Each number is 500 + 25 x the weight over the matrix's rms, rounded and kept within 0 to 999. Layers, rows and columns count from 0. Numbers have three digits each.

# layer 5 attention output, 192x192, rms 0.0809, rows 105-191, columns 0-63
494496496544501491522534506467493527502526491516476522479464489504459486479480512487499479477474503485547473515482489533528511478456527529520488445481541500522501468539514520462501537471523525
506493491478514494511528510502488528471522443515509465480486482502482525537476455482540555497519496515509470502493600509507462481505495469490504521491514521526460463509476546523538532482478488
566533490504485432482561484509474515488513493505566559489532516490488529501459471463525510558495462449492585454427457494454525512479523513505485494516522528536445516512489505506514498502498503
498481450515504515532493510511508560474501501513514499500507507463540459527518514527490536503489507502494479536499501499508539482507462538508505468519476498530492486494508542474499492483491512
512524470538520485484500498514483529508483487483543509486481516500548511530519510511485524524546507512460474489439461479437515516514508489456537509463501506512510531527505496482496526513519499
507461517510506479498493503483518532517486528498501523490465489447534473492494504530536474528514475508514480486504499455522544502483491534510490522505511505534488492506520501536467501511514507
483536509480526499492454491486473493483453518510504500485502481511521480537497478494500484528465490472480495471487513527506594504500549496490492498489532500476500492497501507496477465484471479
468512490510518491523489509467528488472503485508502520530511488482513524492510492514496499530514529513535522460525464479505495498494511464445525481477491478481481519479490486530518508476538506
500523454497498488505520467490505500480479512485505452510517479483473454516472462468490479471511478539526527531471519495503540462542539513507478528506487458505482527479512507540534530520546469
495514507499492540529479530504471486499467527462514502518504510478488491509498509491551553466513494484475440526520506520472509503497487518504482464466504489499531505506490522551501534499487532
496466488489489462512492499475502513500507537477500520485506491484544488518521526505501500472479550525504502473487472477511493525478483484515494515480497521512476500507505484460470513564489478
513470494516541521512533510510493488489495482492521481488501512459516514535511517504510484481480469477471511540479495480474474468494477513486470500494519526466501530528518492425497505545538465
526501476495513509552471480497483562489497512495471477482466510510485502493489465514471480487508471534504519510534510487462519492455534495503449447486473506518482532524474501514475501470486470
473496500512530496531452523517500504480499526491505472475473508523508543524536468506514535538513525456441478521519531464469542558506482519476499500474490504492446445482499504500456493474510508
463501455484484478494515466491504541491530493476487510503539492497493518480492518461519501546480505484524527549472527486470457504494488564484480514492456489502508518501516493496569446479534510
499471481479485554518499492480498477490496457494485477511472489505509502507528483516513502503463503508496508483481568514469508528497475535499519481485516508491474450505514548495460487547537525
490458476471506468477562502442497497496490499469523489482521499521526503498507485493510430492515526517493522525531536476485476446480526482498495530467461472494502525500474469468492527533521482
568506486516498483517463479483510486456491501426473478514496506516502518482518526485457476484518512490506528509529489502506541488510501468500489492480466476507496509521482549443486507509496488
511496542474507529474494548479465492503506497485487529510487510514481495529523516505469530504549507501501500449491500513520544489508486532470501510454498507521526520479516483512505507498488521
511522499533530521439527539474472503510531500507489446473481511477495472517474540518498498515507504514469524533492496520555499523502532474481465455491491538470511506537489466523488515502478509
522502484503498493485433495493506469486456532471511486467466495547491513490483469518508506519425505499537544508500465508490447498513533500488460535515526487485500515483496515530450484512508507
517513511465547490491491558507525496449481506464502470524490470498531524467485495447542482546458476513442515492492479503507513530494475478521509468517516510526492485511530493465491519512492507
495537530496510503496532523503474468559495498513491497457515499504510475475493552509498498519498515493513481516499489495488494486508545504502533538501482510489502516507524466485496496527529524
489485533486506479467500487492501501525508527481495495479500479463468462455508487534475523511506484514521525501504505495482505536498536457481484508530507485524494509485476520490521499526473474
468471525446522504474503578491442487490516500491460584458508476484470528508500546507523518547520444515518438537431519470523511503515508479492502515495522471533510524485518513526505534501519555
504564540498506520471457499509507518501441560472507490482540492488538497526517476509552486527520493512474530475514516493505515481479507444445512555502535479505457492522503511486498499436469525
481472447475529481494471479542499500496517517489477496489479507502513538541524506548504490509563468502483478476513482495526511524510519498487483497501533461503505510530482496501510497502549503
475500532472535481507502480502490465472497528514507497519508491470499503464491527539512525492530519506487499433478470502525484504530500516512509465509504520504484465468519490508485508498508509
512499543545567484547509464511525479543483508505518496495490490475521492503506493494476472463485530520471588529516464504547489515477490460486487501516462500511416531506506473534481509487505470
506498518494533531462476488464555501508489485503470558470487520546505475502507522579486494507468524524497453477504491473505474532488485483547503472524495465497504530485484518452516508500493478
535508452492500482500482463524460521461510493510492507529485498513509534496521471513511539484504498468491452456494538484484500514481522499502494511498520470526522446454507510508531517506446518
512477525471494494504523475546515480503509470513510463498528473512547504488493525496536498488470500478502514490495453502486475472494511461497504502487479509481527522540484499524520505526543463
541505545504521502515476484449475501537522487484533486545489487491529531487520503490500477509507490508515498463488522477432480473534501524502502525510532498480562492457503514523501510463480539
445501513484506506546484482548467497479498518507521522457507502522538493517551525535449488479465499514506519513522524543515488484525497516515497528513535499466507535499471488486520522501486479
476511500492509504490531485512514465506513451582504477459487487495469501466478514508488487499464539501473547561500490497483499536489503465479470479470456502518482452439520492454496516541518499
508503477453536489481518489503535503499552484493498498533501496462520545496534505489527529495460503499454478528505501496479484496500459521479524521526486490513482491491507517529473476505485475
505547518501490509502474487520468463491476503487481460518500484460505501465519492523484515523486513491510481478486507480479487464506482514493466496469527512503495486497476496444490495516469490
513513453468447512543526534495520506487508496492520481518509506490526484483481535491504517499484490533516469452504501541500477495475517509524527462496493509473486471502496510517533539503485487
489503503454488456519493524525482534523502488525468530501523479524527523513468451490500459455532534536523475483488499502493488504480472478500502454505546481507504503497461544504539503532531535
512492528480495462508511508460479501529478561532499496511513498505460522513539520511487492503521574518516514497520465478518511507498499488423489523509552495498478496504479519525500532495503459
523517478504506495491508477469501518531502527471463509495495485509562515494495499505477519515519440493520476507492491474460522422495515505461513499494494484465477506510539491490518504495506520
503521541469539504485529486537486498522509513498501486486478497548563461490527513519521511479512525488545477488503503510484492464478497485503523507497439494526516502457481553493483510553504515
473494501540589527495543506483481539459564459505445452448497494517499497480484475485487517506500493538472549540465484567535511478501494513466502537526503508514479459524531493521536480503485455
535484496478482515440510469457535498527523532497483473519483506506513489525533502451501481540533505477473500471475529504508492486459507554529496500497501469486556532506496510518528520502440482
470461484490520542516489472483513528501480460493516500473491488528493480519508516448500496531445456538501542489506490502512461465463461497546495507482490503479490539471509497515509495536518496
522511530544483472517488494540477510485492503497500473537481497483529473505510522500478512536509501516508470524457528545524506499480500518548481548462490459503504503510455471517451499535486498
506475509469495500499477481500495527461522478513501511505492478491549516504495505441496511508539499514506495486546483501508514501510476478467512533504497506525543521511467475478496533496523448
479520539478517544531532530469491521556450515478479545509497505502477470534528489510501484478495502512469519494523486504512461505504509530466507469478503462501511521490497528486490480481495500
531518481488452504507554484512532478525485483500499493485508472504515494480465511495518497549542473425470496518480543524495496485495511463502508491494485464450486506514499485516514487503514487
500477467502547490499499506507467541543523494507478524505543523504509544495495478512454509514469494522513474501434505507479463490531529534463457507508504471507500481469456523465515527508542489
489476491502522506501520505498497543481523483478495496528477533519552504528523454492541487508447507543475506497534512487486506438536503501526482552506506478494493473505504516475518486538452511
498544500551485515501536484526476451476515504543532496538489474495474476543466501486485492518549499511486487518533473507486489515480511493486499520529485496480483500474510477523491489498496483
548477524479520525531510508436485465509515505503498510505498500456555498474510527527486491527521502525466448490479476492510534495445492528557492480528505520547500495485494490470521503521461525
493479521507550481495515516500492456509491484528477502534545529493451528524468483439441532520517502485481465527467486487538503463485513526518473453473478507511512460507498482541510511487478452
512484514460502520504499483481474512491476538504536503509502524516496512497501494500532493528509469509499493522573582498520480486527482527511511525545504449498470492444522496527483482463533521
477482485481510483547504537494513500513472497495493490540504510480520482503484508483527528464524465513480485505522530547510517462493490522469557534486470546488497517502581464509520493538479538
526495481496481546483508496494515524524592487507476483507485475471552491488478503487495499556507484503472479490522489557522502497508494524478502524469527481485468505528478448506560469529488561
490513485515490427496532479505510496481516509513474484477514490561514527495534494554486469524487494543512492488506479476501515540467534485449497480541485548484481507499503506518468495474502512
508546478514526500496498488523492523487472535470484481493510527477506497473508489502472493519548500491482473539485523480508523480503491527515527502493480502468536499502496467487469541502523497
476473522500490525488545472514481478477461432542540486477502526496513468463577485480507534493488518513562553515515482478484523464506506523516500532513495497515506517507506504498502523509474479
494506486507480476505498473457483526543464509497492480533526527548507487510555490457485496512507472503457547544517481531542477476508473465510455474514504492501530514507548465517477492491507459
521520485485486511463500503442536501502503497515488541481495473449528485445485548517518502443532523494525521476469465471486470492522476511480477531490500495500482471526513533511533534491479509
500502489485540502508510472497514536511474497518460510495489518495520499486479479517526493538475476508510475530514482506505484506506492507467486486472513506475473477495509470501527496474498473
516497489513492469485495516512522472477527502460483491476498488517484537505511542523518506504487528521472492471481510508506470481521466522478485547484510491507507493496545458499480555455510532
522474486478515499488497522500514501515476514507512493512502530511488490497483453495468497527520483481500521494496517495504499484485494473473499501497485526476517503496461568483454507457501527
532499500514511506485586499497509510494508484525501502530470469452517510438499500468493530505487506518499536483514491502492496516479526472533521506507497478480496489535491505506522483534486487
486511481536531478522494510509503487549475508502496502516522540474489510488456518492488433519530482463520561464502497466496501520477495512485535541514518503498449482460477524530514509480549511
517461529494517538502483447511510486474499498524483483493541502461480498487500548489501513500478487470489497516487475508523490477501497535485502528488512521528508538497485476501522492510486507
540540478512485547467519481487497470477550524452469452546519490488497512521511546491524518508493520495507523489501530500530492523527488497476514509521424541528533530495541488521491498431527477
502496512458494501520470497481509486507501496511497518465482496496499498513489471478476524544492495472543498480501492492473499489478477522494476522505532519487515478524500540517507491506485502
487487488531467473509481495524513487509483524539524515504473511487535510513483431495506511514541455512485467449517543494489511495499494500501482469490461485515505468491529516521509492499474478
437476522460484520516522460485517506472484506522499509491455440532513511481494502490500476524511491447474484493492527509520498503530506549503533462453524492507507555467553488495478509536523472
513458488481515447472461500470495490520516476496502503507541526519465486476518479467533503511504520486523481489469486527534538503487507484517513515506513473482524517501509502506499504514513496
495519449488512505491499512513482483507495465487507521515508490484473525478568464490468514498504498504475493484495514461527478499474484484473479524489458490507515477511488485490476497531517483
521479489510462543523505491465517486549482481505476480474490486471537502531491516494476508493504496474502497457494518515491497495494511498562503497516475515448511472489477545494465494531496501
508506488518438491508520530465513536467481479498536471528471547519531500519463481502536521528484530539560473501487512517535535506533502482465518492478512506498498519468516525493502491495509496
504484478496502488518496479526490497511501474478481479485508489538519534485555478551479490507509522518482523539547485519492515537496499453511505477520509509509504495515468525478514487498534480
507556483542448507489435505562492526487504485486501506516461530498484499486496510493511527523521538486502486520498541499487507523494530534531489560483521490532519464483514504483502476517486490
504483479498464500499525469505526460522531506469448507471510484497515512495516489484479525550530483492495509527521469536531475491529516468474508463500503482487482509540505512494520482505509502
476484468479481500503518521520507464516496543484520520459482540460474511542469484501526544499505522459520514457538517516508512484527502469507507535491489490538523520476473494499528460504499483
525531471541470501514513531492502491468492532477488496481504479519479470497513503509495520482480514501486463490481490544550476486502468485532511527546494514527522453527513513520515486496526491
502493513502517510521465474477480480484511527508502496512494504510520513505487545518497524545507481473503496549488528534496497520491520448513495557537527466471529530448463513528556472487483535
460498480495507478499483523512516490503479509485496549534509523500530476515469462561495466529523486459474521521549473525460500507475506492493489532521527519495510480532494487457525506505523473
518436493521521524480524491495482501447514524493482521514510472520505487491497493487496495534529511493558520502459504463474494453495507501510480529493521488460496506490471511494475514493492502
494500476500516528513527531468490534517514461518515487497490467465492469517534485456516481498484506520484533457488522468513484558522498449529510509522528514515487525478508514507490482524458516
502521492504477510504520478505509471492494520507502457497560493488562458505554461475494503478490460499495522484486444501515528498466451497484513515498428521474508500457483453475512524503489536
495505532505501475517473516485507504497523480493477478487478516480545507526470503495536499537486504497496533515548519481489484488478492511549530509472506468499489500462502492524500563507520498